{"num_attention_heads": 3, "hidden_act": "swiglu", "rope_fraction": 0.5, "attn_scale": 0.177, "init": "normal", "beta1": 0.9, "lr_head": 0.0087}
Each number is 128 + 32 x the weight over its row's rms, rounded and kept within 0 to 255. Layers, rows and columns count from 0. Numbers have three digits each. The size before them is the row's rms in percent of the matrix's.

# up: layer 7 MLP up, 256x96, rms 0.0757, rows 43-128, columns 0-47
# down: layer 7 MLP down (transposed), 256x96, rms 0.0648, rows 43-128, columns 0-47
# gate: layer 7 MLP gate, 256x96, rms 0.087, rows 44-128, columns 0-47
up43 094:204100144140122154145121175107187133106154082163134116133111119123117119134116143099168063125111143157179114154151108153149092124188125111152134
down43 097:178131087126127118128182154168145075110151137095115123109101114128083166083110124160122095168147103170155154094072093115074101107144118175193115
gate44 104:086124162165135087127151114129066100125175132108121158106157161107162134137105109091171160132127111106145165163144127110148138162096115144216119
up44 103:127156154141152126087124116135147043159133117132218109206167064119192190139163118133090118148152143116114168163191086152099093095137090162139174
down44 101:130152136103070102120190074126138150139095171142150112105094140141192165149101080158126179115172153093142142115137134153126073171121099184168139
gate45 099:177100087115089112134111155132115099109113110102188151144088111143148058184102182125117147184110149112145141147141120087107106123070091179131119
up45 116:160139090119170131152151119107121125150209146125096110096087106098139155166154170076173146164126125085171149185188085099098087069118117168120104
down45 116:157106098158111105158141080103125126185166122100132126125129070108121127121129150116180182102061078109171150164208115132168115062153161176097123
gate46 089:127138091127116123128091157123131122081133126100121119072167088164105115128134112134076170132090150094123083173194083145163139127092104121105173
up46 094:112167107090180113108158111140157169132131097131146117109167120102097136092125107141156086137069129176145158105165089123182085068125136117117180
down46 099:076173058096121118062171141096131164132130072136100113104127092093134133123090134097125103161177140154076089116148097140099139089125160135143165
gate47 113:156150154132126065104190135152164102113129199172129140119133091128190150171104126106067094125115172093118097140118136151156130169134101116108167
up47 104:124154105188166125184194128144176138121156121072150130146197147128170140114116098136103140164158147084143145062107076134145086054156154125115143
down47 102:208119175138118099173119150137137193142165121064089177115126139089150086142152154143174174133142166147125108127182156080089046231158141127156144
gate48 107:103084150145154089084133144178109113158128095172137160151201157105144074132164118122172143129128094083108143141170128157134148114064136119153095
up48 104:146119096081132159110134128135170105152122127109174152064037114135150131175165132076145154157197145108084115105139151100086063116119173139137143
down48 104:111139158125103118175138149141070176161139150134167144166174106102055101131164093177079151119105132114137165125080140138154125139146132177188126
gate49 096:113126093132149156139164172157129144095123103059106120104105159117080080174136085136141169062064171138115119126144130108109135171153103080113082
up49 088:104117137096106216167123166168156166177190091084131145157130147106102157079144114079128088051078144191118168148132147138080147166141187082116115
down49 095:122107152140101107104148098113161136145139114209164150086105102099139203101114123105116073180106121118128164145131110105170158096145167171106153
gate50 092:157101095177153189115123116125117154176141141071120084121160145185065146137071081136143129097133080159198148124110114167169118104078118173156117
up50 086:137160172111169128130145071118120149160159126107099155127177113130115135077095083145136145111161127145119056192182119078185169162129181168144131
down50 094:096130161077110111100085142123134163164110053187134134107111079158192161104188128189122150152163121108114124090134158097061094121163186155115151
gate51 091:118143128100163214166122089114157163059164182123081130064163121094151134145134178155086163155156134106063162146100125088071109103153117150148157
up51 091:161127120096190145104114095167095119153196169133079125092157127054144188124132118124125119113207081099191117083092112155133064134084100153156125
down51 086:142145140105170110108087145126112064129103120180224173093123125135150132125145090143167175116136133139096148171149136140148095177145069138103170
gate52 100:059090138066097167127152131139139182094138177069145084125157115102132145082123105122118092143208158146123175197132168104154129119163154086137108
up52 094:064117133138103101197154177160108121132113108113109161064088104085157109150130130150155155163106111117137121132187104151144154150159067120117162
down52 096:108104123067113127128174097101179200147089109142116146159137128126130143097090145137143137084096147183083177185108150138172099135082153123070140
gate53 099:120163118137115103098097109165118082093034063117111133141140126150111089148117130056105098104161130080078160091124134164091106127133172086133115
up53 098:115175156135093118097136174110134080158149145198171154072123117126163114164136155163112170176134119137098155119174125139119090136164169064100115
down53 100:154118143120135137109127146147044152163132090094102131160159120149156170111137171082149041132133135130198138107116126146085069166132097076122111
gate54 087:087102170149107109104181153143125133129092203112130162192115056090179149088104143094101166133145073115172193137060138092102100109094130117155150
up54 093:160161069108180130118117126095189087107106098163133140048162159107155134167080164136153148159184130186144079125103160127135122137182086187147151
down54 094:131181160158058179117172208114105136114179121156136178140155106109144129161174107169084101118110155161151142103139096121168155116129138112126085
gate55 097:080107127128105106155105135171128113161086141172166156100130113130158074120130109098160164079189112128123171095103121122139126134142063179153152
up55 096:166114090101117119144099136119124121177074102105148101148110114084106074231194163113128108146096094117139154124106123187154106155126106155140069
down55 099:130068144125080171190102172130113118181198064138158098214112083110104120152118116172077151078151189124147113120081136099101103124103135170094136
gate56 101:099111124169159102108163143125168116139066136119151104115149087127152166096115133095128090148161122106101142130148145105154088071092129098118095
up56 099:148162125154114083107143151067159105117101089155148103123197097161147132059074149123105118120129196150153127153091169084131110113141105090185099
down56 104:089114127100109183114177164139182116174150123102155190128103167086158129180187191095158131079076113124116161109098102177172109171144174134115128
gate57 093:107134170176195110130121111176151173130089145145152098069168158132113156126122142131094150083136137064100090136047158138166112144118155162170115
up57 102:132126102144089088112126113121138096144155124151066063162163127219111095104118088138119131108094137189127145101126104125142082134191141089134109
down57 102:196140117125189128103142093079150152114112138103155094142147097079175108152105169054182154097111158156110160145152103093117128101093153132139101
gate58 089:124113094134087138134121129170086126145146099094150085168180117165102143054171124111100092103122141140101143088114133128189131125119073094161094
up58 090:172109112133128158147127084095095128138115111166118087154156093090116096109187149120105110156104102147155121126160134058178183141132101169083140
down58 097:119141070118119110090101117096116073139109217129123160088105115145134115134133138110154118115092096128158058136099103146095107168112122129138156
gate59 112:177141166137130082112091117145130105084157102112093109132181138148101162106097122078124184109160116058130152111097135088150151118101116132076124
up59 104:140135113160134154220175107192151033138093141186149139167133156094129138128134096112165081122094103148162099136124119142115111156162118133084167
down59 102:110146124079100083065114102193148148132109153197163185136147120123120188116062138165116137109133127146177098136145121155142112118086058181116159
gate60 102:111079103129140137097104121134128136161124095099148152079149147091134116105100065102130074088174083153071108137184132106148149153058091159122118
up60 104:098129121140203103110152127129152101073095155104149099117150135095199119098126104126135127148090116115132128162113155088144165163103092168158102
down60 106:161158064140127116066105088150128132132118227077089118183181178129154141102171128151150143115143110143132114144128176146158125129175053120150105
gate61 097:188166143127094146164127144170130124138096118149148173080158104159137106153041104153149090079076113133093119155121156090116142098150116125189141
up61 100:129233137133142102105163110121169136127134123158110184099103086133151102154141060110137090120074140162098133146163163110093176158140135144186096
down61 098:140097149098169070094106089120122111097179188096109102091102188150074172130154132144153156131153091169105085104127107118121063123131115153106091
gate62 105:102159106121129118133073107140111125155070105149140136137137184163106149121163133164096105117088132158068105106190157139135177142100161127098160
up62 098:062093089085090158090200099185139165105159174094133162166150155133117140098131095139179106161161064167179161130106097123162123144153130131124155
down62 101:130091083114162127111125102092138058149101152068146216118150115102125125143128142147091103071148127178117132115100071142145097188110131089089141
gate63 106:131110055166162126126100116127126125078106130052093122115133151125195117109168132086122133068123094155153143151170095127122104097187109126192121
up63 104:152162165117154107144095109152073086103105093096085127139068151098174167130148072103192128136128061168121068079164108135084138114190086133121146
down63 102:145160068154147100122057152176104160142070101156129112115087094113157145147144121104188163102116155132118159134189123105109107135100114132084138
gate64 090:154140112140111142048178210167163147142174132149122153138137141122195113127125168066123130074154192106079116104116129139037071105153157160141104
up64 100:098127141095120165133148138125142114148119142108122146184157130129152126117097059092152143076162180096097092116123093164166156127094123115160127
down64 096:158110100137118123164150115089106145136039161081125134153156124105150130093101120096120164153180142203135122145143125119130145126126146134124135
gate65 098:086171171184176142167118187125116141115156115129152148137170122091095130128086208097118129165183129096080119123128110119171100178170119111133185
up65 096:158115159105182135060111113169137085131173122103154118130092197155076195093096118112155103072143105111103113125106154153102132157166155124158034
down65 097:037135106077195196082107088130095104121120069180117058119134072104169139157109160118115180088114157094114106119157123168147155143133070158076178
gate66 103:064124118142132148102204122154145164151105141187155125101113183089187140134132181146125131215178150175110101116168148155110157100088079190150118
up66 099:084172121153128121100117098108158087084160171154122149117111147061113180142198114171103088154121119097078138084114115110125125130101139179081116
down66 097:113200175136123123109147135011111135123106090121153143160125119108151151128165161121111105167092127082127127086111114138130156109142135128127152
gate67 090:088134085111164172129087146144160150122117080134165178145139110146198104120078123088076119080161133130102129070108137107149124117155142147158092
up67 096:107145100126200183108052096154134143121118167044125147146092141104113120183134129182134087178157162179099146106120161174090153134089168151127103
down67 097:134124159158142100108117169136125084188139135135095071090083158129097153095128166157147116070084154104121147143082164131116133147170147093135151
gate68 099:093161127115105100110132157163157083152104144143110167167159124202151112090107078120174108123110149153138173147163108071094161123178152114185152
up68 101:202126196126117122151156171220134176186147133133134151098116132113070082101108103164088076069093071195150107182099115125123077118130101140104086
down68 098:075115160179168130155169074067125116159108119117102101178149138133106105148147178140121165147131162150141110082084145222179143189085174134125143
gate69 094:121097076086126066154124171122129115107132056117105115115089113153162095148127107145127126109143137082043140160084087093157137121179127132184162
up69 099:105140114202121104134146142149170123103114133082123121095134134094138126138131108058190161125184114163096157105099113137072112103105189124135190
down69 100:086147085131123129111056126137116162122122128163160093164179105139153176068116169159117135155168162160087095115129142113122103077092096147158130
gate70 095:183172120148146133119178159148100168136087153154130149121104133174145109078094179189184088118097104097114067104120162118142175173130116139119146
up70 097:103114119154106101112124158142069158102168134132087074148109093107120100127152147163102131174135093123131103167101106122107131079155111129101128
down70 100:127145105144125114168134128127102143145154129181187122186073146148123063175108159161151140170194163145105154149168109107146155137125178127125126
gate71 102:140146182116116065100161141147155128123162084121106157118083134078126123137134135106157065152107211142108091105147117095132091215186092058170176
up71 094:118072076120141113137108110104092140120109152150139087163176043139140098093108056075112125106137065189184147104130094181121108094167100151162140
down71 099:120145165190149089184118111079117166137154122163151128164163210168108164100106178149185150098140083121132194157109150122176152108141181147110086
gate72 095:108148078147171095147097127158121143108111122086166166135148109051128174086137115100100087100140201102195133164094126119162170126097164211106142
up72 096:177163155140180104077142104133130096165114123171168168137143156095117160127119114153213135157034101128061120110122098119112145091086190110139175
down72 098:167100069092072156090095158087111129135113147060142113151126134171159094093114142076100148130121161164177130094160181147153148127126098076051138
gate73 093:108106120159131161148091126129111141050079114143161143077161170120148109089158167164177151158115121139101108140131073140209124141133116111123156
up73 094:092034121092098163155157099095175117100078133110166141168131133150026111116115184109151133170144125096159155103078158113151149108110151154123129
down73 095:128158196159167109120137123099211138190127114147110089122185141185092072100156160104113126110129156119171117117131149169097149165096149164121137
gate74 104:153169142207177042131122141123123126105180070161148149114100159130177125135128140116078062151148173124152110137152173100092147137110190125133164
up74 103:086085070108135135117113181173100171172116106106174085043103181140119151138205138131108104213119180104112091134151132128110093081137153162120126
down74 104:143097118123097142125118144174157202194172094109139133181088182125218128129133178133114112132155136140116144114134134120144165085074183145112128
gate75 102:053086150107111099091112111132119153113135190098061081158146127130147154141115162146113126158138117126100148123117088097163136124110117110134124
up75 098:124163149089119105169088115094099101065095171119153101117158145107153065199088120118154128130077104109154097168147114107102158133157166133155137
down75 098:170167130124153186095047201158101131162126130123093098112093125135180133077063117148102137158093127134127087147117115118126069093134116191109154
gate76 096:093142119116064158136105142178129080157106193084114136168135123134145134138143087115127172146131118137134177169181151067116117108089168139152145
up76 101:165137129134171105226148088133104098096159178141115117072123144087160199154134144124163117109139044087092118184134068133042106071116124169144124
down76 102:124081147062070123150152098144085122131107159088088164144122111128162152119128146098178172130152156081106141140208137149086169095113157133136102
gate77 115:136172156169080074127156146183095116075184102088087149114155142112164149178141132157099099130116148095119159175153141133157103163117113123105149
up77 107:105199144166130103110153137143089139101169093119099112155123165126115161135144095097085114154112105102162184127109200137104057098149143137099152
down77 101:052103127112078087137138099147108167137157104160103170140149105162187132128117136124130152107166181133051138127149130165145127161121095142137224
gate78 097:097097170154122106151077091130097102081129179116114119131111089095144122120116114174144159137185153188152047152154137181089091081084127111205159
up78 096:131131104182192208150116072146068109132119157162124164083174146129074163153164135152189132149151133119118171173167133106127121126166134125154088
down78 095:147080138138203140153174160154136115163138124114157102128111101169129134118074131123150109167077152094125093113073115152194100149147085133079097
gate79 101:098125154085184131125123133161147116136119153055128183126126137128085108093142119121139124089134103150097083139107172098156154130151146099088108
up79 100:136092167138157151202161120138161121158087173148130133156116170085155099117153103128145141155102110127152178144120137069127186116091150155141135
down79 097:153082150095096178070165129160132141082159151052112088157140098108147135082142171121118115091067197157114111194125092177125118138187129129169133
gate80 106:131148195178154117105145107119087111020117141194163111130144171093185194090155109083122124120151158128145115176138147178115135109127123136165150
up80 103:106160153204154117170176079131136106094150112192132187138104163128159105116146079117212158118132143092123127150121145109184159078185099129148094
down80 104:131142127106120111132152143120106090020050109119122063162169104143152132120133130133119088084110040148140119116159072156175108174184130160120132
gate81 106:122145176109080143093192083172142072126132110137196125083096167109106138156122159153153040172096134132140140095118153154162103151134119067161209
up81 109:136119152102128141081125136128146118134118083086095132202182097168161105147120177137099128128171120167142106093154069155162134174094084141115169
down81 108:115174133163117136128189155119132101136138098114134097175194078126076163102132092152120103175131132157116143146135136131089151097184080173097157
gate82 110:106120145121098145143145172170089150096090145154146120136165072077178111184122096150182179139111156101205161167156146102143078155111107137087111
up82 099:104156196176160134129180140173182109174091104117161185098101062104095119108122120152096077120184131150131167077073133118142157087115133135134119
down82 093:137090166134125095132144124122112135087186101116111117162128126080084077134124138147122131169119082160102135076106162101046146151164165126095142
gate83 097:124125096108212133140112121167101123107161119138166134121092110167096120113165183202155150108113096136114140169141097141160180076100128139166155
up83 096:166152135119196142105181098094105107161119093087095148128147120109167122178114147120105129104105085111156135131104145174108116087119100141058109
down83 097:166144090121107157127180130061142100078132111144164057158169121151086138164154086108162168121107092113107159133113129131157116159089104165103138
gate84 095:122108141165112185091121102163116191129126146100146125150148164152149138122173095057101124132136073133134123117098154125165178180142111115087151
up84 098:160178198175131121104184173177144123135106126173183110145168091148153156148062102070163123098128117120098103126160070179099080103164179063102162
down84 101:173098148123087141150091171119159147192153126117145077175090115130116107160083130109144159138133087084123170164181131135110123130166196128100133
gate85 105:147122138104063106135094126185142124142154145069150144075097190160088159133103126169129128120146129136070118137133160125075106154139098189105083
up85 105:073081107090118078118113155136147109093133108126139115149101148113135082095131114117125160101138130137161054195146097100205132098053116168118146
down85 105:065131096076163064141114108098170137111161146142154100109126067094128134128151095172124124150112112171111100128130127076114068178074118153077138
gate86 113:094142097141147162119162180134105160124044143126160140094089122081195132152129072131123126071116148152079118121116182031156112128125124163149135
up86 122:109039122121131113139147084100125135133193150145108130152220139170085109141068149139144160162155087103109143131131130156079107084153096108104163
down86 113:101168183139142129138139020097107107139156078183143070195136158101076155141120126138125134164144128098136159102102168135080140108156163125116110
gate87 107:156110104132153173095113146039151133107185093139152134099164150155114154152055133132124109117119169125089124125101093112125163226156115148124072
up87 109:110121133146150114063145178151077149180146162117108133140159141127116136145150114093152153142090137183188066119077155107143155176110125115157161
down87 106:184134098134062070152121101136170105163111170119097182148147130105092169103148127176145143141126115184089122129103162159153124118064165115064168
gate88 089:142117104157108152117182155035145038100161108123121107141107097124145161126096115102066108107084146142086152084084111104164120071152099132101135
up88 097:143126125166179099164158139153102172143153111108081150160103165108124153122163166146164142102110113165123111158081074106146213088141129067143182
down88 090:135181184165148136134108150121117066108165077156140159209147190098118174121088124181165129095080102084140138125120114135101158082114100185087190
gate89 082:167166154130094140143138196164132159075172092167169150119069142159105140108105121090111132174116159132145190053147111072137098137170147169143106
up89 097:096128122138143107089124054121067108165121120152099098083144133136124119140101076115124093136125201107087066137149092148115121152122171078156136
down89 095:098099138116135114113126057127142121159148102127092149129209133101160096150194173108117066152180142160139104146097098171119137129092099083103064
gate90 089:095148159090160126068135119108105089149094139111087128135115127089129111062154128060107180077172079087097132075140099110109119120106153126165140
up90 097:104156162118143174106170138111062161067090098113115175105093087100112107130153113119092149127072166123092135095118178150160077107099120121125079
down90 094:077152223204098085145064119115122109137166125143158099229182116126101121160125130135125129117067111149155093171114115124166092144189152145114164
gate91 100:172134096115146161139120087191066083147210122150118100136163110106114182129180081095093136084158158123077110165124134162154097097189142131112097
up91 101:169179181168105143149151133116196142109119127142116120109139107091142130153123142056146119134217057131128101091150070066027160079108107114127137
down91 102:119116050088137155165097136184095129188178099161168123173107095086078129139111143143088146170104180126094148146153126092097096143115097084177137
gate92 083:121137099048101136134131120174136136140099082127145152107205100196151178144157112174125162164110172122134161099147114167177112155094117064045089
up92 090:130071121125146044158124131121154143101157129224143134156086157113174117106119172135143101122127152123126122072110115129131175118163127145090088
down92 095:154102075126134136140117183121156155146106117147124150106119103150101111149140116119118148084036158119132147118088084112138149139127137108114165
gate93 103:128088074123124092041143094140123121169093131150161153134126176071183161126108125127119130165151116188105150098163144171102210138133057109067139
up93 096:103078147128120102112116144120163108111140134170138129125109165094172200095051096090119148092102142171103164126136096169145137137084119117051183
down93 099:141140173176077177133171163180126138074167114075103094132105077098156126131111075073170159113162114140181149101079108116145186102134158121145160
gate94 094:114083162140135148170121142119120134127129113136162147159128130117114095139158122109116051075095144111136202160182159116155157097096102128143127
up94 098:138095125077128134160141129087087124093075095170140144143108117144089098084092139100116105130160090118143152168145161112128073100148102108102094
down94 098:144151085076114086086126125147127184127186193102111149124122148121159104204136076125153115110130142081099141135159076091041176126135172156085157
gate95 097:142132161129159136053154215123087087093175141097111128117102094127143102124154127169135140082153122129078166133110094128143048123098125173188193
up95 106:168168129140123109074095097143052119113171122177117095112142123065111145140166129122078111148138141132149152094075183103193135113168159096088119
down95 101:146157064074174068109151151152105141129163110141142131124129128117123104086115121052152093159115127167062115102147133126078119125119118119162150
gate96 090:125172147135161105132131161126068161101210079102105109081116143065106113110163173127187112161170092072095149135169093111148092127158115074155135
up96 090:189140081085103127130163147127092129116133157103138154136094115128174173126158128133135088157121135102148145095161073096119120107205138122081136
down96 093:195097082105134085139149161143107177147158102131196098110089141129101170180122127128129162132140166120140133160170163202114070127132126086148177
gate97 105:146119133127136138105065068141074112086124143148179149152106129162136104144164130148117176125107160199084173131100084161161102170168116071150115
up97 094:156136163204127162132156108111212158209121142140137154093146117148130068123118155105128119135127141147123099168155159133098049127060193087131129
down97 102:082129128088154121139145146108117150136148099194124136167134134126064124097157147151112129158094190136145099157123159120110190079167132118135120
gate98 111:124186077131098153115138181207121215122154131097135125101139098080162088176134120091185149077129133165108164124075145114220131198203135069148105
up98 111:134162079097139136092132143124083099089113109161127100120158160134164155100160134119129091115166111086168141072122195088038140108155136143094129
down98 107:138125113135148134144141122089106127127155083128144119095128127143099168149121119139159187149179132104143161094078163117077098167134121085153129
gate99 104:066142132128150128138143111146107114137112117063147085097091162118162079120157094179090093110109150149072197181096123119154175099059092133142128
up99 097:060155148109164174164084075124158151143075044118129141054100121160109112148127113107147138182120155105159077118133196098163163104139119161081105
down99 097:185101106183138120156107146084104122171180124139102105155135114111099091158163205120145157133063162066091146119132134101153141100127143131120152
gate100 123:120119149133141131155151146152049110085117077105104123063171141127098136148079168141210150155121085118131146140093175086203124122174157117138110
up100 098:163131116096158165187099133119101151145149149096197209053083150115108120090145150115157129184089142132083119126088174119110150153125123108191156
down100 097:127113089118118164142130165147091124096169106096103140192140140113121105134142201163119108127169092093172111122122081140105161117125124079166091
gate101 098:124055101095063086119165153162152182113142163112158130144138111149119102153111135119083163078200153051102173150117110138047104156154127128145181
up101 105:129148139142177148098096180139093161156161175171123186143141110091162120152138162131117168144083131126118183102102183168064156096112059136136142
down101 104:091119104167156146103122145123129153160127178157147200151151124189105128189135070121076157101158120119111153145119086166125164137114083183160115
gate102 113:083086150130156092149166143127139053168133145145084095114161103125127104168117098151134076166103140103120100162211139167167119130121101072123102
up102 110:150096116135171094142163145177140106195168101144151076121138160101097128144100185136172149160077137132124055129093119136126171107122149137142170
down102 100:123206130089138139068126172070132135114124143147180141097128084181193148104117163097123149097115138135068108163135130124128092129088079089103165
gate103 100:148125097132158045085163093109166111086127119119158148104133120142169116057136173054097152157158152110094142144091124120147114092162061081167105
up103 101:127122105088146090136118147197156141144112116058117095106134164110163105107099123128144074152170117130134144123141131091168122178135085029085186
down103 099:121082050125117092156103127168126137149164119166117156098134153151162170122108109148123153133152145124099100120113163154088133149077091135141086
gate104 105:140085163146108132113152137177066130175176128103118141119135168137095150179136127141157189179143107106119190166172119142115110111145086131163068
up104 101:126102149146183086164110148064106108099106112092163182139105118112130092195137097147165156139090122118177125171141180189146135155149086130119188
down104 102:129124167127102157115138086083162133159127159104123164169151079119144092110143109158135135126148164153174134085152178137109148103115160206119199
gate105 103:131100135082172161163073179092113131120179141127170144130055083185138146156092086152121180215086143184157133132146186115108124162146154161170149
up105 099:113082165099061134106145121093156144070088146084114107146172109092098151072140176128091142124086134146151162139157091126160149068143102106184105
down105 100:174112119153150094090113131179119183122115089167088121112153093086157109128100128146143126092099105101156070110115078133110107118143160140142208
gate106 101:166163098076112144128120121082102179121135155103200138093136121155104190130094105114107157126108200131118108122087092108061110181076201158139150
up106 096:145143113094113177074161153120107140097105110151082079138063100192149126065072170129114134141122113121114141129130106073130110103104122115185160
down106 100:155137161148079119140151142117133181100081131136183100111093082154138142140184146103135185145111129145189163100071117107162176119148115138132150
gate107 086:123179137137127162064187077082078152113119129132105171027139077093090120114099156087151099153081135119133120091162159114132112083097148067097083
up107 098:111089086087135142084136075118120168123150125086132148083155164069160206080061150118173101154097126135155165122140149060114124075112134125129136
down107 094:079101096127133156122146098061167119161135192168138164187089180094126154110166144131180141127130139108120148134102135122191110084158136160123120
gate108 100:140167145127144065146136082105105143141105123175100108130116129189128157130084096094111096079138149092078124123148121148176137153113079147150150
up108 099:155166092098178135057165097105112139131093115104129173074168178137096153146151132070101128187072140110170171155160125144112163120152134154110147
down108 099:179140095100151148071147175104081150106162151125156140118146137194143149132116125129174147123109147149116145168169108167110192132106116173140105
gate109 109:124142070145188122090110118110137148074126167107056128099118103150172142155183105123084200151112059156116145104132105149155149108130045113137134
up109 109:178116097152169159098184144095133054128088109122117083159160111102100107125125139130075187172092096132176111059110147130093159104105096136127089
down109 112:195155085162106088123133113088117105088122146142105140129106143132129137127177144143116148143166068143144092151130087154104157227134110178143141
gate110 104:157059122028160139106120154126171137134135132162137111089161178139157153157150178107157115107091167101113096111147172151144160143118076113092117
up110 103:109161172202093072151100158114129064097124120125169113152103148125165095115121074095057120190118127114090091147142142130195152134180068112163113
down110 099:168097213107098171154139104118127087063158112143153120151110119086093198134051130107127128131144169098104124157169152135159129189117071096102109
gate111 111:079108153093119159127067116152113075079142123109167172114133134163119082124144084105075144107126131157126105119123102119117124146184075073111144
up111 107:158164170151113109182106121147149169086158134128127098144136117084119073142101143153122128074084132132138151227121095081053118131155091178071177
down111 100:096117141204160101180142149181094128095138119075149095137138128150120068120124100111116144074120184131150130148188161168096111129175103055215116
gate112 088:142121101129085148171129116150178167067110106084113159083207078123113093108166136086099174138139087140137137102156068108152101113130160112121186
up112 093:129097086148150178092146125115141117117043100143156090106135085159075108135120141127087144106126111152166114156089113064120128116200156113102127
down112 094:156134153115011115170138135131143166094114100115098139129107131149177110125117090132091092107115134168116165129125129090146157132153151191073149
gate113 087:105068066118165148112111107128073142156154139116074169179164102119123179177139157084096133112128158223107137109122125134089126106119131143079129
up113 092:107115113076129096206124115131085133107102104151099122118073119129124133156100158149104093190191137153138091078114074106143136105147110129149151
down113 094:134166135162096081111113134056151124099116130086154136144102104094112089109189204166145131135126122110085140121164126070107108070128100155170114
gate114 103:116125054103069146134140104157172062173100131098122104128097143120120123150134146128066122085119117163120133136121127105173118133070091093122133
up114 105:159075178142148116240118133191153174097132143102139107120083109133115157161143153174136116108137086137122154126114156152167142122104129087160163
down114 104:118067143161122094117142141143187126135120085140181199090144122197124080108091186118165182165148133118170195123135114149148053130114108114158115
gate115 094:103121148144179107094152175125096090114110092148134162142152132113117141107087127043089133092099110094069091133201151083089138208172090202139110
up115 103:200127155115125148133138192119125163174100171150131150163177122136176125140124128177166078052110118094126118179107148116144115110123120164193111
down115 102:085122109147114130164135142149153093151124090109068147162116137075133153125157083133114174125145166114086098185120106124100169171079139078188126
gate116 102:121114185117149070151136079172089153132154083114112142111137160169085122077158063121101144130117060145148122054103138152074124083118079171136149
up116 103:162152116121126091137127125170118103188176139191119101157113100121155131157133140147145163131029167158168085124138109095162139073070141128086150
down116 102:101147098076086129135095096213107101102158175132070175170082101101161166127097169140133111145131098132041102135140068086111081175099102176134080
gate117 100:069166158165096059080102122143096083133114071097112104091149091127152109122135086141128145170138177150132055139108096143145153100109143097141178
up117 100:169184125089127082119101099098103127202087109123183120144093139153124178108129101101088094138165190118118150144107104087119050152073149100149182
down117 101:065168139156061108195157144107161126126132138130159138112117118176171150114102137106091129126093141150092128178084140109135122137098164088112128
gate118 095:110102135115153132055077112105122116111125121160094110138127147129162173120101133099076139149163121111157135102166156176084108101182040096136163
up118 097:169130163132174151165188095141130077158159112171104132137051168096161177157206067117154062171070122115151180166151078072115122151080102079169095
down118 096:124079154104118123188167193127124109136109126079101166147164103107180078115179112167153122112144128113076139143162151085142120137153199123166045
gate119 112:129114166086112128098110042118130103120142130149166170075083163181144103125172108226126148118131123126071062164151160140131117135097174133135142
up119 107:098071149165186135149106151161156080112114160135176212134111145124118060122104116128101103138105177185168123113101140149074133063143141088162138
down119 107:178100069133116153181119130183130140127130108129184126141068128138107106101165136169075089118179109154120127129139109157102041083125176086084139
gate120 099:111140090112148173175166108116140067108145141175131116136072097131161138184119066129040184093109108138078130111098074110118152121127122134060185
up120 097:088121206128203128125119138178107150153128165126120156098119137082161135111141129089185123151178122104147188132132155130130083128082102130154103
down120 100:143134162141137069094118176098131112164067138061136119118151128157072168074114169073174092097136128113158093102124123139172117106143126148180066
gate121 117:151116067161171129165048124150105101126099105152151187172110174088098125176101105128134106087089133110163121133133124077141098147160130113132117
up121 104:127161110093175120109114144073102176101097091120137121078232070144110151110092166117132158130114099123165146116156143159120169116137144139094156
down121 102:149065104109138078143160174162096156182142106151124101169169097108109123113169101199122131106145140119155131107095092107116162162081133146083186
gate122 102:152133137128104132148107079122123148103108132151156148092183171087122134137099161106086115151122095117102122177202152109102116169067122115204114
up122 104:122079182090075123196104113061112077115125133094118137094127156101117085097175165150137065117114099098163104141142106145130141134151086164086105
down122 105:148106106137106146140173141056148073158090183152107108174141097124158143075140147215106106140150090142122092133091111155170122130135138144075133
gate123 095:104145137167151074133115171110161103086114108093086109130137151181068150143101132074139127109126171176153136092131078089125128131170108085100090
up123 090:178142179138109111145055099046138099132142116075127159120136115151133121159148132157159112131150140131119131150185152180090135182167150098157123
down123 093:109151087073160152115161138156079119150188164087124075128168125124101110097173126159093099126123157097117125134160077135132111105169142132113141
gate124 093:118168143092145112074100107142174101127119101127106109144176127149137155201062169155141155178096090079125105097169167105167116082139078054117143
up124 101:178151142086182040111118127140107128127080120143167092166067167083151150129150110118087071099104172130113139096113109149067188132097149113062093
down124 104:152161095080159145193141138208143134120071101101152150089071125131156115108118168117136148083085099133190115065094087103118133082093130112075107
gate125 112:102134148145136067117103106162152124105145122092116117169151199071151172162109122072053082115144165138077133166164125074149152113112147106097173
up125 105:137140163155089089157182136124090112176136109117167163149128136134154147148078122144093117144108221122099107180142145104143140148115133083124171
down125 101:180146219104125184112214143091135144120155152057156124115176090068093166090062114112150131139077148153114162131095115107104106105134150121114132
gate126 091:114091135109206148106110140155145142158180145165096165139156164157102123159116134166105164158086089190109167204098126127091089134089162085063169
up126 101:070158105152126160109069136163127153056170110130120102115050101131101130130092144105093101106111114154107125042143149087125127191091188123133116
down126 102:139129163097084149160135114190074166155152182134166119065077178149091138112112138179158153146137198140149145141067097115172180114158136088170122
gate127 101:182110123069181170070146100110155146162156105157176131074139136112164151121132140095136094104114164141120165188164106122131103149127167065179160
up127 098:132086123082171186107133148137164182172143129160138117078168129129130097113124145146187085138124152168173121183139148138107096127138112145155094
down127 093:102105084178126089145129119145106111092136070115068168170155127190104102135143135114086138064118133100085112138107148144103135143132107172202125
gate128 095:068138175169086137123126122138108099134071140130078123142116146155135143113168141163091174151127178103165190087117193075168075123170133143181145
up128 091:106163182131086129099090174166038132105134105086130085107095126130120147060170137154159149117139175199180157088087140129171100093107136052141161
down128 096:132111060113168161113095142089213116167171142102143195121142127145130067179131080139147090136124127116070091174195094127123146117106125101069144